config.yaml
n_layer: 8
d_model: 448
n_head: 7
n_kv_head: 7
head_dim: 64
d_mlp: 1792
vocab_size: 8192
activation: "geglu"
norm: "rmsnorm"
norm_place: "peri"
norm_eps: 1e-05
positions: "learned+rope"
rope_base: 1000000.0
rope_fraction: 1.0
qk_norm: false
attn_scale: 0.125
bias: "none"
tie_embeddings: true
parallel_block: false
extras: ["capped logits"]
init: "orth"
init_std_qkv: 0.0153
init_std_o: 0.00384
init_std_up: 0.0153
init_std_down: 0.00384
optimizer: "soap_variant"
lr: 0.00555
lr_mult_up: 1.02
beta1: 0.95
beta2: 0.99
lr_head: 0.0134
grad_clip: 1.0
warmup_steps: 200
schedule: "wsd"
decay_fraction: 0.27
decay_shape: "linear"
final_lr_fraction: 0.0
batch_tokens: 131072
seq_len: 1024
doc_mask: false
train_tokens: 306700000
steps: 2340
dataset: "wikipedia_en"
Each number is 50 + 10 x the weight over its row's rms, rounded and kept within 0 to 99. Layers, rows and columns count from 0. The size before them is the row's rms in percent of the matrix's.

# layer 2 MLP up, 1792x448, rms 0.147, rows 1384-1404, columns 336-447
093:52 55 38 65 52 36 33 46 69 29 29 32 59 56 62 40 39 52 41 42 57 52 57 48 59 58 44 53 39 62 33 54 59 41 60 56 49 50 38 49 57 71 78 58 61 68 39 52 47 64 44 49 35 53 40 51 45 35 63 39 45 34 50 35 42 57 29 49 50 69 47 37 41 31 38 60 62 62 61 51 59 50 49 57 34 39 51 59 66 58 40 65 37 52 56 59 40 48 33 44 59 50 34 55 35 55 40 59 26 51 42 57
095:10 51 68 49 55 63 44 39 48 33 43 67 52 58 41 39 52 46 36 46 48 61 63 71 43 64 63 62 44 55 48 53 48 59 40 63 55 48 62 61 49 44 49 51 53 60 46 58 49 55 59 39 61 46 32 62 40 55 58 46 51 51 23 57 49 64 54 39 54 56 55 47 52 53 51 64 58 52 41 64 54 45 51 59 50 57 57 30 54 71 53 57 30 59 51 36 49 30 57 48 48 70 49 57 51 50 55 44 49 62 53 40
095:52 43 61 40 40 48 61 49 66 48 48 28 39 52 49 53 50 67 64 46 57 58 59 47 66 59 52 44 56 57 34 60 45 53 41 57 32 68 67 46 69 65 37 57 47 40 52 25 42 59 61 52 46 38 54 65 52 48 45 59 46 45 60 40 55 38 50 66 35 46 48 44 50 47 62 41 67 47 46 43 66 64 43 49 55 49 36 58 43 53 60 53 57 55 52 55 43 61 54 50 65 40 55 53 45 46 50 70 54 56 38 42
100:62 55 44 54 61 52 53 47 44 50 33 57 39 70 38 44 71 35 24 38 54 53 58 74 54 59 30 33 54 34 67 53 51 46 50 49 47 47 55 50 52 48 39 46 59 42 34 40 53 54 45 51 45 49 58 56 25 52 60 39 45 46 54 52 62 66 48 39 54 55 40 56 51 61 24 52 41 68 60 59 48 39 62 45 44 47 52 49 58 50 63 34 40 60 51 52 56 49 65 28 42 58 34 54 46 53 37 35 60 53 53 59
094:50 41 68 57 63 43 63 27 52 59 54 38 46 53 42 46 51 40 49 47 40 56 54 59 66 56 66 61 64 49 55 39 56 58 51 71 33 56 65 69 33 34 35 45 54 39 46 48 32 59 51 67 51 37 58 53 39 40 52 52 44 61 33 41 46 52 57 46 43 37 42 44 50 53 57 44 49 58 52 36 46 53 57 67 32 57 56 61 59 60 60 42 54 50 49 32 50 61 38 68 61 51 37 46 47 46 47 52 56 39 35 43
091:29 66 42 61 41 74 68 45 60 51 51 59 57 42 44 84 40 62 48 37 53 54 42 52 50 63 59 47 36 48 57 41 26 41 34 68 39 65 50 67 46 56 49 49 57 41 46 53 51 31 56 33 52 53 39 50 59 42 49 60 38 34 43 38 48 39 46 63 74 49 48 54 56 33 68 32 39 60 59 47 63 59 53 61 48 47 47 59 65 52 62 54 44 55 42 61 49 53 50 34 48 61 45 31 35 47 61 52 41 45 63 43
105:39 48 53 55 43 68 49 46 29 62 57 45 60 56 66 50 55 40 38 52 41 52 39 40 56 51 38 60 48 55 54 68 37 39 32 57 50 59 38 44 48 50 43 43 35 50 52 52 28 38 53 61 67 45 43 45 49 55 39 56 48 57 27 46 44 42 52 38 45 44 40 59 57 38 51 62 45 63 51 56 62 46 53 57 46 50 47 54 39 59 55 65 55 61 66 49 33 56 55 71 32 38 57 27 51 49 42 51 57 46 49 51
109:37 62 70 45 53 40 49 58 40 42 57 53 49 55 60 41 34 58 50 55 45 55 50 66 52 53 47 52 47 52 59 57 56 64 62 56 64 55 46 47 50 49 58 55 57 61 48 54 51 58 52 48 46 45 39 61 47 57 71 31 67 34 60 45 70 50 59 64 50 56 36 42 60 45 49 53 52 54 57 57 57 45 60 49 40 35 54 61 46 50 71 48 39 51 52 38 50 42 42 42 40 52 35 42 55 48 44 65 46 37 56 44
100:52 46 52 64 58 49 64 22 52 49 43 58 63 63 31 47 51 49 51 38 50 65 58 75 45 34 39 57 46 53 39 56 65 47 39 41 54 39 57 65 36 56 43 47 32 64 65 57 60 42 47 34 46 64 44 41 46 30 39 47 74 38 36 59 55 56 69 57 47 45 56 53 61 58 41 50 51 33 58 46 51 57 61 50 37 45 54 57 60 47 47 64 67 53 28 48 31 54 46 45 64 56 80 48 65 59 15 36 62 59 40 41
088:49 52 45 61 51 37 47 48 77 67 48 42 56 46 58 57 41 62 59 55 50 45 49 46 51 61 55 49 55 53 54 45 67 49 52 46 55 44 34 44 66 35 51 61 65 44 50 62 33 48 61 57 64 46 62 65 69 60 48 44 73 39 31 55 35 55 34 42 63 46 54 40 49 50 46 29 49 50 37 63 58 40 38 39 48 52 48 68 54 71 57 59 66 51 57 51 49 42 60 56 47 50 76 66 35 43 79 42 68 65 47 47
093:53 53 43 57 60 47 67 58 59 53 38 36 43 46 38 52 42 35 38 57 42 55 58 74 59 46 63 36 56 40 46 67 51 61 53 68 53 66 68 52 51 54 63 43 58 42 63 54 51 41 32 38 39 56 62 47 47 49 63 70 31 53 62 42 43 51 60 57 43 45 58 57 35 42 55 50 36 45 49 58 35 55 52 44 55 34 31 50 45 55 45 47 43 46 50 59 59 46 51 42 49 46 29 63 34 56 38 61 46 49 38 48
104:32 54 47 67 43 63 33 36 37 63 53 49 49 52 63 43 44 52 61 61 48 63 37 54 48 41 43 42 42 41 60 45 48 67 46 48 21 56 43 52 51 70 40 43 46 52 65 63 52 58 60 60 40 60 57 47 62 57 50 32 45 57 49 71 84 40 56 41 46 46 52 45 49 52 48 33 65 64 39 39 64 57 57 51 50 39 53 56 48 66 76 39 19 54 70 56 72 44 52 66 54 45 45 31 54 59 73 44 32 48 50 47
096:39 53 74 64 50 50 40 33 46 62 35 52 44 34 61 55 51 41 42 62 43 61 65 48 51 46 51 48 39 47 54 46 42 39 59 56 37 64 62 52 36 65 31 58 37 57 70 56 48 58 49 55 26 45 51 45 32 51 58 45 60 44 43 47 50 54 58 47 52 48 51 59 43 47 46 39 47 65 57 65 36 65 56 47 64 63 68 41 52 46 32 51 47 37 54 54 76 64 48 55 52 51 46 53 47 67 54 39 58 37 68 51
098:60 44 55 48 64 48 38 59 60 60 47 39 55 64 64 49 44 50 58 44 44 55 62 55 35 62 46 40 48 60 57 55 55 56 35 50 57 52 59 67 51 39 45 50 39 43 52 75 50 31 36 69 49 59 41 43 37 52 42 60 59 45 42 36 33 43 51 51 41 56 20 55 60 37 50 53 37 49 46 54 38 53 39 52 43 64 46 45 57 42 28 41 58 46 44 39 38 44 63 61 36 39 52 54 59 56 45 46 51 53 61 61
103:48 63 60 56 39 52 61 67 45 62 46 47 56 35 56 44 60 39 51 39 51 47 67 56 41 61 48 45 46 41 34 58 42 45 66 45 59 37 54 57 42 50 40 52 58 40 47 43 50 60 45 54 40 64 41 52 45 61 34 44 45 49 38 42 42 35 60 45 30 40 55 49 43 50 67 64 53 52 44 45 43 38 71 50 52 53 58 56 60 47 55 45 47 60 39 53 66 42 37 52 62 60 49 37 38 59 56 41 54 49 36 59
099:56 55 65 61 45 49 55 54 38 61 47 53 52 64 53 60 58 42 45 58 49 54 47 38 46 56 58 28 52 57 58 45 51 61 56 44 38 41 46 45 58 49 52 40 53 66 44 48 55 49 51 53 62 37 34 45 42 39 56 55 33 54 45 40 49 68 47 45 48 57 60 52 43 52 61 41 48 55 67 59 46 61 56 51 48 56 59 42 48 60 49 62 39 34 34 39 47 38 60 55 48 45 46 45 70 44 47 55 44 39 58 59
100:38 44 57 69 41 23 56 43 43 39 44 68 53 47 39 54 51 35 70 44 49 40 51 45 36 57 39 54 50 44 50 56 37 41 52 52 50 44 41 46 40 55 46 40 29 52 62 33 46 36 61 43 59 44 56 52 45 66 75 55 51 58 38 34 58 62 68 49 66 56 40 48 60 35 52 53 60 41 48 48 46 41 41 43 51 37 34 56 47 26 82 48 52 44 58 49 37 41 47 40 61 43 50 59 36 64 59 40 67 51 51 51
104:58 49 57 56 33 55 50 61 49 51 65 41 34 65 62 65 43 46 57 67 30 50 52 34 52 46 58 50 49 56 59 24 52 58 43 60 45 43 53 48 40 37 78 50 47 52 42 45 48 47 50 41 55 43 62 45 79 61 42 41 67 45 43 54 50 41 52 62 44 50 44 51 59 45 62 49 30 44 40 58 57 55 76 52 41 39 53 52 32 41 57 34 47 44 57 43 57 56 49 49 39 45 48 41 33 53 55 46 42 58 44 50
106:34 27 54 68 63 60 36 56 52 39 45 56 56 49 41 47 53 35 53 39 43 49 45 60 43 39 38 39 52 45 55 41 62 46 61 55 44 56 57 41 42 69 54 38 43 68 63 50 43 37 32 58 52 52 38 62 67 44 61 49 47 50 54 38 51 54 49 74 57 65 65 62 23 53 40 53 59 54 47 58 48 56 54 49 50 51 34 37 41 65 53 58 55 56 54 61 49 49 57 33 66 39 56 59 48 42 64 39 60 43 56 58
104:52 31 70 52 36 30 39 48 52 73 49 43 53 54 53 34 55 38 71 60 68 46 48 66 29 41 68 51 60 54 54 26 37 58 44 51 41 38 49 59 37 52 55 50 49 41 49 40 39 50 49 55 54 44 40 51 62 56 46 52 62 31 49 45 53 63 53 36 42 48 25 45 47 55 47 64 54 65 41 56 37 50 66 48 48 45 35 50 55 55 47 54 50 55 31 55 49 56 40 53 72 57 61 42 55 43 53 39 30 41 51 41
103:45 52 76 53 62 44 53 32 50 24 52 65 58 62 47 34 49 46 40 49 42 60 35 66 40 61 30 51 50 64 52 48 46 45 49 64 56 46 43 45 42 56 52 59 45 41 53 40 26 44 69 66 56 40 50 69 58 55 52 40 37 43 49 30 52 37 37 53 56 53 60 55 72 44 47 51 50 66 42 34 42 55 41 74 40 40 45 46 45 49 54 42 33 54 33 65 49 56 59 65 51 52 44 49 66 31 50 36 46 31 66 70
# layer 2 MLP down (transposed), 1792x448, rms 0.133, rows 1384-1404, columns 336-447
102:55 38 58 38 61 71 37 56 46 55 59 58 47 37 36 57 58 53 49 54 27 52 46 37 48 52 53 42 54 40 77 40 54 57 44 40 66 62 59 35 59 43 33 45 36 53 58 64 45 47 54 54 59 46 55 47 47 60 46 69 70 65 48 60 48 70 74 52 51 48 52 57 55 55 83 53 39 60 38 53 47 34 55 43 77 54 56 53 48 58 46 46 54 46 55 56 58 53 70 55 56 48 57 74 52 49 52 43 54 54 57 50
101:69 56 38 69 37 40 56 61 57 63 65 27 42 44 62 58 48 63 43 65 52 38 32 50 62 45 29 37 68 43 47 59 64 33 46 46 40 44 34 48 34 43 34 47 43 45 56 49 42 70 48 67 38 56 58 39 56 39 62 37 63 44 54 43 52 57 55 49 45 56 47 54 41 52 38 49 66 47 67 39 45 53 28 39 46 46 47 52 55 40 37 39 70 35 38 62 50 62 41 49 73 29 55 35 44 40 53 55 44 41 49 60
097:42 50 55 73 56 46 50 65 57 31 50 61 38 56 35 66 55 39 44 55 42 32 38 47 47 38 57 43 51 63 56 51 41 45 58 50 56 62 53 55 51 47 54 44 59 65 45 49 59 57 34 63 48 52 43 39 38 31 51 29 47 42 39 40 62 64 43 52 51 51 45 60 41 53 51 49 24 43 57 40 31 48 51 56 59 48 61 52 61 33 50 19 33 58 40 41 71 26 43 58 54 45 53 43 43 55 55 39 46 53 53 49
101:46 50 36 38 49 55 46 50 50 56 63 39 60 23 56 46 50 58 55 45 56 59 39 34 41 40 61 58 58 51 38 44 50 38 39 45 71 54 50 51 26 60 47 58 28 61 55 45 44 37 67 63 51 46 52 43 66 57 64 59 27 39 44 44 48 36 48 66 53 43 59 36 57 44 64 48 59 31 65 53 54 61 50 63 62 62 56 40 57 36 34 68 63 48 42 50 56 53 38 59 51 41 57 48 53 53 65 57 58 39 54 47
100:48 52 32 67 46 63 52 60 63 60 54 51 50 52 62 47 47 52 48 48 50 49 61 38 43 46 28 38 60 41 46 45 46 32 44 57 46 41 47 46 64 57 71 34 29 60 61 52 59 56 64 61 53 57 44 37 46 57 59 66 34 53 63 49 48 38 29 40 45 62 37 58 36 59 50 56 60 47 43 48 38 55 41 51 67 43 47 40 34 48 41 65 38 41 45 52 36 43 36 38 17 64 61 62 62 52 60 57 54 51 51 50
098:66 40 53 51 46 35 33 42 50 42 55 27 51 47 56 48 72 55 37 43 42 35 53 52 44 50 49 55 53 55 64 42 74 72 58 45 36 51 54 55 50 53 64 43 71 34 41 60 51 63 51 36 26 58 52 42 45 52 49 57 62 46 55 53 57 30 51 62 41 51 62 38 34 57 45 65 50 49 65 50 62 37 36 50 42 58 43 53 48 40 36 51 54 51 50 44 44 53 35 50 59 38 47 63 44 45 50 54 50 49 53 31
099:67 61 38 50 54 47 50 41 54 44 52 63 37 53 39 41 54 39 34 55 44 48 49 67 50 53 69 51 67 47 34 44 51 47 61 53 40 54 57 61 38 47 60 48 63 45 46 59 69 50 55 39 33 55 52 55 67 37 51 39 55 45 68 52 62 54 56 66 50 37 55 51 42 47 36 48 39 51 55 30 43 53 56 51 53 41 61 45 81 27 56 36 47 40 20 70 44 55 32 16 57 57 44 62 47 55 54 43 46 48 51 40
103:59 46 38 37 45 38 47 46 73 38 33 42 49 47 55 55 63 49 37 36 45 32 42 30 49 58 42 37 57 48 55 43 42 56 61 36 44 44 58 60 53 56 52 38 39 32 46 62 33 40 61 43 57 70 48 53 41 49 39 74 49 62 46 53 39 55 54 39 46 53 48 54 48 53 68 44 58 50 55 54 46 58 46 41 64 48 47 46 53 46 36 65 58 58 50 58 53 53 63 50 45 51 54 32 35 58 46 50 64 64 54 58
101:53 65 50 42 33 66 39 61 38 49 56 51 43 55 47 58 38 64 41 51 35 56 45 37 36 54 55 42 39 46 49 51 52 36 53 53 60 67 38 41 58 63 50 70 88 50 48 46 47 54 51 59 63 32 76 54 46 65 52 57 40 72 47 50 41 43 41 37 41 49 47 44 45 53 45 60 38 44 43 52 55 31 32 69 49 47 43 45 27 49 50 20 51 45 75 53 58 51 50 52 46 47 47 43 39 64 56 68 56 51 37 52
095:43 51 60 52 48 71 45 38 34 38 58 49 43 49 55 48 61 36 47 32 36 75 63 54 49 35 54 57 45 51 45 46 44 47 44 55 38 50 48 51 27 58 55 30 47 51 59 58 64 36 44 51 32 49 27 57 44 43 56 43 47 51 63 39 64 34 42 58 42 45 46 53 46 66 51 76 59 49 45 42 57 46 56 61 57 48 46 40 40 44 55 61 38 52 44 60 49 59 44 45 40 48 60 57 42 47 27 59 43 40 63 45
095:61 39 54 47 31 61 47 44 46 42 57 71 58 68 49 51 47 43 60 71 48 39 34 43 57 50 41 62 46 55 54 45 35 59 48 40 57 34 36 42 35 55 46 67 47 57 40 54 52 55 28 50 42 51 41 59 54 70 49 44 50 56 48 53 56 53 45 41 29 61 53 46 55 53 40 57 56 59 40 45 72 40 56 64 36 49 59 45 63 36 48 55 72 59 34 39 27 45 58 59 72 53 56 56 42 58 70 30 53 52 50 55
100:56 55 45 42 56 32 61 53 54 50 43 56 39 54 60 61 43 47 40 35 48 35 60 37 65 62 60 56 57 48 45 37 51 46 58 41 62 56 49 55 57 26 54 62 39 53 41 49 48 25 36 58 61 52 28 57 48 30 57 48 45 45 42 49 36 54 60 50 65 53 52 58 58 51 41 58 44 46 54 58 47 35 53 50 50 54 48 47 49 38 34 55 73 52 36 48 26 65 45 37 43 58 51 58 52 51 31 45 63 49 49 52
097:43 40 38 46 50 59 54 70 62 49 48 60 79 43 47 48 52 56 52 40 53 43 54 64 49 41 51 72 56 52 42 65 62 49 40 61 67 42 48 53 45 42 74 61 54 52 29 44 53 47 61 46 53 49 40 53 46 63 38 47 54 57 54 54 54 53 46 49 55 57 55 44 44 70 64 56 41 51 41 34 54 43 44 55 40 57 44 55 58 51 56 53 40 55 41 45 36 42 56 47 52 44 45 56 36 54 36 50 36 55 40 49
103:63 56 41 61 52 38 48 53 42 45 50 55 51 66 42 58 46 58 50 50 57 60 51 51 53 53 42 66 47 28 40 41 53 49 51 54 30 29 61 49 52 60 67 50 84 54 33 47 49 68 72 51 26 45 72 50 56 57 57 47 45 55 51 57 62 51 59 49 60 55 49 34 52 65 49 23 72 37 63 38 42 40 57 56 47 55 47 45 60 54 64 72 42 31 46 47 53 46 39 42 53 34 65 55 47 55 44 56 52 55 47 48
108:45 43 64 51 33 57 36 65 42 51 50 49 47 49 45 48 40 55 64 49 53 55 32 50 47 39 43 45 52 42 56 51 54 46 33 43 45 45 39 37 57 62 44 61 38 54 54 50 44 54 41 54 73 57 33 47 47 46 25 67 38 48 53 52 46 61 45 48 59 42 57 60 38 52 56 40 45 58 56 58 65 66 50 38 47 52 40 47 37 62 53 65 58 53 64 50 23 62 69 58 38 50 49 58 61 38 32 43 58 48 46 49
099:55 53 32 49 33 53 52 60 47 34 54 46 45 43 58 53 45 50 56 48 39 45 67 54 47 52 41 57 52 38 39 44 40 60 56 52 55 56 50 61 43 37 52 62 57 50 51 46 48 43 51 51 55 38 56 53 46 50 43 49 57 44 53 54 44 58 60 62 44 49 47 50 68 51 43 44 64 49 32 50 69 35 66 39 46 49 44 54 66 35 64 40 65 52 63 43 62 55 30 66 52 56 60 66 50 48 66 53 50 60 43 46
099:66 50 38 55 40 66 43 66 52 58 37 53 51 54 66 61 51 69 50 59 52 72 44 36 54 39 64 67 41 40 47 46 54 52 55 43 50 44 63 58 48 35 49 32 44 34 30 63 67 41 61 40 58 34 39 51 39 30 43 47 49 49 39 50 49 42 28 48 55 48 55 45 49 65 60 49 45 46 43 48 49 47 44 45 61 58 63 51 59 57 32 48 39 51 50 56 57 62 59 53 50 57 48 37 48 38 48 62 56 49 67 48
100:53 27 63 44 74 32 53 53 50 42 40 47 59 43 53 54 48 52 59 46 51 48 34 76 27 38 42 43 51 60 48 81 49 54 56 45 55 55 53 49 46 63 36 44 54 69 43 55 34 50 41 60 49 69 56 49 35 44 44 54 48 47 66 45 48 68 44 43 59 39 53 55 61 49 47 43 67 52 63 36 49 53 44 56 61 52 34 48 65 43 47 55 42 59 40 49 45 53 48 50 58 42 46 56 58 41 67 35 37 32 39 24
106:79 57 64 41 54 54 56 39 47 68 74 45 43 52 69 37 53 48 45 60 62 62 69 32 36 30 65 50 30 45 59 61 47 47 49 36 45 49 53 46 58 30 56 42 46 39 25 46 40 28 55 67 51 56 57 34 44 53 33 34 41 45 27 38 50 48 50 43 60 43 41 49 76 49 71 50 33 50 53 39 51 34 51 46 52 61 61 53 47 40 45 50 48 51 49 48 41 54 37 82 50 59 67 48 64 51 51 47 49 62 61 64
099:48 69 50 61 50 59 42 48 55 37 37 53 53 48 56 61 64 56 53 52 30 52 64 41 41 49 32 39 51 61 53 45 65 55 39 63 49 71 56 61 45 52 48 51 56 56 46 42 53 42 45 58 47 61 48 49 48 46 39 54 51 64 54 50 47 54 57 56 48 56 66 51 60 57 46 45 49 44 58 48 58 50 54 49 41 59 52 42 47 54 69 53 34 55 63 36 43 35 58 45 46 49 52 50 62 55 55 53 51 64 58 48
103:47 46 37 28 35 55 58 61 35 59 61 40 30 50 59 45 54 59 60 52 33 44 46 37 59 43 70 45 58 47 54 55 65 60 61 48 39 42 45 49 54 51 48 52 52 39 63 72 62 36 37 34 51 58 56 51 45 60 48 57 47 51 54 69 39 46 41 56 48 43 43 57 31 41 44 49 52 57 78 53 50 57 41 44 61 43 52 51 58 37 48 48 47 42 53 32 45 52 55 42 60 69 49 52 35 78 58 66 68 57 33 47
# layer 2 MLP gate, 1792x448, rms 0.143, rows 1385-1405, columns 336-447
095:58 34 48 47 38 51 22 58 39 48 53 25 55 58 52 62 62 44 60 57 55 54 26 54 59 58 37 42 44 57 57 55 45 24 55 45 30 32 45 58 41 48 56 51 41 40 48 55 52 45 47 47 51 61 58 48 62 44 50 57 37 45 70 43 61 43 65 55 39 66 55 43 38 51 64 41 56 40 59 42 46 42 59 56 48 48 31 54 53 41 31 43 49 51 33 65 70 55 49 48 53 30 73 51 51 50 44 47 43 39 48 54
096:44 53 52 34 49 52 37 40 65 64 39 50 47 56 56 41 57 49 42 46 43 60 64 53 52 58 49 51 51 48 43 54 46 41 57 37 34 57 32 44 49 56 37 64 33 55 46 36 46 48 39 46 31 56 55 34 53 55 52 48 51 53 38 54 58 56 44 52 44 63 32 51 37 40 72 56 46 36 67 66 23 34 63 32 56 57 70 64 34 47 49 58 35 57 37 51 52 45 60 36 59 68 41 68 60 60 45 46 57 57 56 51
104:45 42 47 33 61 61 51 61 45 51 57 38 68 40 52 29 39 59 45 26 59 49 50 60 53 41 58 57 62 55 47 33 69 49 37 42 67 48 58 54 41 51 40 60 39 54 52 40 78 50 49 64 56 47 57 58 59 50 59 43 52 54 50 36 62 51 60 64 31 47 60 46 52 36 65 50 50 33 62 42 33 64 51 35 50 45 29 46 50 39 36 45 61 45 37 46 49 45 50 44 63 45 49 47 45 41 65 60 55 42 30 36
097:58 87 39 45 55 66 56 55 62 55 59 40 58 63 60 41 46 53 44 38 37 49 56 57 45 30 34 45 39 53 45 49 53 49 63 29 41 58 42 46 69 61 64 53 48 61 62 65 58 43 70 54 40 49 24 42 49 45 52 48 46 39 66 54 42 43 54 55 52 54 55 45 45 50 38 66 71 55 50 62 51 42 56 50 60 30 59 41 65 57 53 66 50 45 51 50 47 32 56 48 40 60 52 54 45 51 39 51 51 54 56 50
093:38 66 41 54 57 69 59 55 53 54 51 59 58 73 49 74 60 63 48 46 40 64 43 56 52 69 52 50 54 53 39 42 45 39 48 68 34 45 57 54 37 59 30 56 46 61 39 35 53 45 47 47 52 40 31 59 63 35 53 55 40 29 44 41 50 49 45 51 48 79 65 52 56 41 63 52 49 52 54 53 49 57 60 45 56 45 42 66 61 74 51 42 51 45 41 56 43 53 53 41 59 48 54 42 46 46 32 59 27 50 63 68
104:54 38 57 57 43 52 52 65 48 51 49 52 60 53 59 61 55 61 45 53 51 51 38 48 55 54 49 55 58 52 60 56 46 36 40 37 55 39 60 44 58 40 65 34 46 49 57 62 42 38 63 50 36 52 61 62 27 64 43 54 45 37 46 57 60 42 65 55 45 31 56 27 41 40 43 47 57 37 21 52 59 49 38 40 45 35 55 40 54 46 71 49 60 42 54 57 66 62 51 56 52 48 56 59 45 47 46 55 52 66 54 58
110:35 44 59 70 55 55 71 61 30 59 63 67 53 39 45 63 50 58 48 48 48 42 50 54 70 46 61 62 38 50 46 33 44 37 58 36 59 56 45 41 65 46 74 42 39 51 57 50 46 46 52 47 59 17 64 64 43 55 46 36 60 69 38 59 60 50 33 53 46 30 40 48 48 56 38 35 55 55 64 56 33 61 49 40 49 35 47 52 42 70 60 41 44 30 50 48 44 58 41 52 51 56 50 45 54 52 42 47 56 40 47 54
093:47 62 58 48 44 50 63 52 58 46 40 49 44 49 40 64 65 69 62 40 42 71 46 47 41 53 40 54 46 39 60 59 45 62 60 56 55 48 47 35 58 35 59 59 64 49 49 37 52 40 54 39 52 50 55 55 44 54 47 45 58 81 59 32 71 66 56 58 68 46 33 55 50 52 55 56 58 33 50 44 50 47 56 49 46 48 66 46 35 59 55 50 42 37 53 60 46 55 54 30 54 46 36 55 45 25 65 60 51 29 51 50
097:54 53 56 41 57 76 44 35 41 42 46 53 52 36 40 45 65 36 37 29 40 69 56 50 55 48 42 49 52 47 32 49 41 37 54 51 48 53 58 67 40 61 52 48 50 73 50 42 60 48 36 36 35 42 38 47 32 32 59 62 27 56 60 36 63 51 41 50 48 45 45 47 42 44 64 50 51 42 62 41 54 58 58 75 56 56 55 44 29 33 57 40 49 42 49 47 51 48 46 44 46 42 41 28 49 65 32 61 53 34 54 51
095:53 44 53 59 24 44 56 43 63 40 45 48 62 64 52 55 58 57 79 67 64 46 47 50 39 54 42 73 55 44 57 40 47 48 53 43 46 37 51 55 65 54 43 61 47 51 47 36 56 49 63 57 52 55 38 49 56 52 36 56 51 50 56 54 46 53 39 51 50 59 31 52 50 52 52 44 68 64 66 49 73 40 61 52 26 47 72 48 36 47 56 56 63 50 40 23 38 63 56 43 46 52 69 36 58 56 48 51 43 59 63 42
093:66 41 51 44 60 30 51 37 34 47 40 45 67 44 61 53 59 45 49 53 47 42 52 41 68 45 52 65 54 50 58 49 55 43 47 41 55 64 58 43 52 60 51 41 46 52 43 59 49 38 45 38 53 53 46 50 68 37 39 47 55 57 56 68 49 34 57 53 54 73 34 47 49 68 42 42 42 45 58 68 35 44 47 60 59 45 55 52 43 48 56 70 54 57 28 72 60 62 60 30 50 46 65 50 45 41 47 29 40 45 52 56
093:32 58 53 54 62 43 47 39 67 50 47 46 45 43 32 54 60 43 63 50 57 73 57 43 35 38 59 44 51 41 63 57 40 48 60 49 40 54 67 66 33 61 25 44 37 52 70 47 52 77 50 65 49 37 47 51 39 53 60 49 49 49 62 49 48 62 54 53 64 66 40 49 30 51 60 34 45 66 64 59 44 53 58 49 57 49 58 47 49 56 51 46 34 41 50 48 51 71 51 53 46 57 40 56 48 38 74 35 46 38 48 55
104:31 47 56 56 43 48 55 53 42 53 53 55 60 24 66 38 34 44 63 61 61 63 49 37 33 58 47 59 51 49 40 43 41 56 57 57 31 31 52 60 70 48 62 45 49 46 57 42 35 33 58 40 68 49 60 42 39 49 54 57 33 38 39 37 45 51 45 38 43 61 57 44 33 52 62 43 53 64 50 48 34 53 46 54 51 49 54 52 49 65 70 47 45 58 41 67 58 46 43 36 54 32 44 60 34 59 40 57 64 54 44 61
108:52 58 48 49 62 35 50 33 72 51 64 58 48 68 55 48 54 55 42 46 51 51 46 34 62 50 58 51 49 35 35 42 54 46 56 52 70 57 45 46 65 42 52 52 38 49 58 42 41 49 50 48 55 55 61 46 40 50 55 37 66 27 60 49 54 49 51 45 53 46 54 32 40 44 44 61 39 63 54 37 40 42 27 56 50 44 60 43 44 41 59 52 40 44 63 53 63 43 48 32 62 66 58 51 49 53 63 43 51 43 59 53
101:69 48 32 44 52 55 49 49 53 36 46 55 68 40 53 51 52 50 39 50 36 40 49 50 63 28 65 53 39 53 42 43 61 62 53 48 57 54 48 63 48 51 35 57 34 54 40 46 61 44 54 62 54 43 49 66 39 24 47 44 43 65 34 48 60 54 47 59 37 52 38 55 50 65 46 63 42 57 52 64 52 38 44 51 45 48 46 45 48 60 57 39 63 44 62 36 62 41 50 43 54 49 51 71 51 46 57 58 47 50 42 28
099:53 56 62 50 63 42 68 35 52 52 35 47 44 42 36 53 53 37 54 58 39 46 47 58 61 71 49 52 43 54 54 59 51 54 37 51 35 41 50 66 48 68 38 47 71 51 45 53 44 42 31 46 50 47 58 43 46 62 47 58 51 68 41 52 34 49 45 50 51 50 59 62 53 37 61 52 40 49 54 32 47 65 54 46 42 40 45 49 54 52 50 58 26 39 52 44 49 52 45 40 42 47 43 53 46 61 41 33 42 35 51 58
109:46 43 58 41 47 50 66 52 53 57 29 54 56 48 58 41 46 47 69 34 47 67 48 55 49 49 61 46 65 46 48 68 40 45 58 49 61 52 59 51 44 49 55 61 26 67 59 41 15 50 50 43 61 35 69 20 46 48 38 40 64 54 63 38 32 52 68 51 56 63 35 45 42 58 59 52 52 34 68 53 56 35 81 66 52 54 27 42 56 52 39 44 49 41 25 46 28 44 40 46 57 55 50 34 46 37 60 52 36 42 54 42
100:34 41 56 50 48 54 57 54 57 48 44 47 63 52 46 59 45 57 60 55 45 48 40 53 43 53 47 51 70 69 47 40 58 50 52 62 29 41 49 49 42 47 55 49 52 52 57 60 36 42 38 59 42 52 65 45 43 47 29 62 41 41 49 62 39 45 51 54 30 40 47 66 45 34 52 61 51 38 47 47 64 49 37 46 68 57 60 40 53 47 51 51 69 71 37 41 49 60 40 43 62 41 57 46 45 46 63 44 42 62 28 63
092:51 33 53 45 50 66 61 47 54 41 31 60 69 51 60 39 46 51 56 49 49 68 39 46 44 40 35 70 53 47 54 52 57 37 40 40 39 48 56 49 58 64 54 67 27 55 51 69 58 58 59 46 60 55 64 44 43 42 48 40 47 48 40 52 47 41 57 73 58 61 49 51 53 39 42 68 46 55 68 33 54 62 47 59 59 44 51 58 38 54 46 71 70 68 42 59 31 53 38 63 38 57 49 63 37 39 58 66 72 54 53 41
106:58 53 63 54 57 66 39 50 50 36 39 63 60 48 47 47 57 46 42 44 51 47 55 56 36 47 29 56 37 57 41 57 40 40 36 43 58 38 52 35 45 49 45 57 58 37 52 34 35 58 56 68 47 43 46 52 60 46 48 54 47 42 40 31 57 20 56 56 48 51 46 56 58 51 58 51 42 40 34 45 49 46 46 58 32 51 47 51 46 60 55 50 37 56 47 56 68 43 36 55 49 23 35 62 48 51 41 34 48 36 43 47
110:48 55 62 45 59 40 66 54 44 56 48 64 54 59 31 52 40 37 55 32 67 73 57 68 38 43 65 42 62 61 60 58 71 38 49 51 61 40 65 55 68 36 68 37 38 64 38 49 30 44 53 37 54 57 63 65 44 52 57 40 51 59 53 43 46 57 40 41 48 51 59 53 48 52 42 54 43 49 47 57 31 66 42 32 57 45 55 62 36 48 60 43 45 55 38 48 60 48 37 56 42 45 61 56 60 32 71 65 61 39 41 57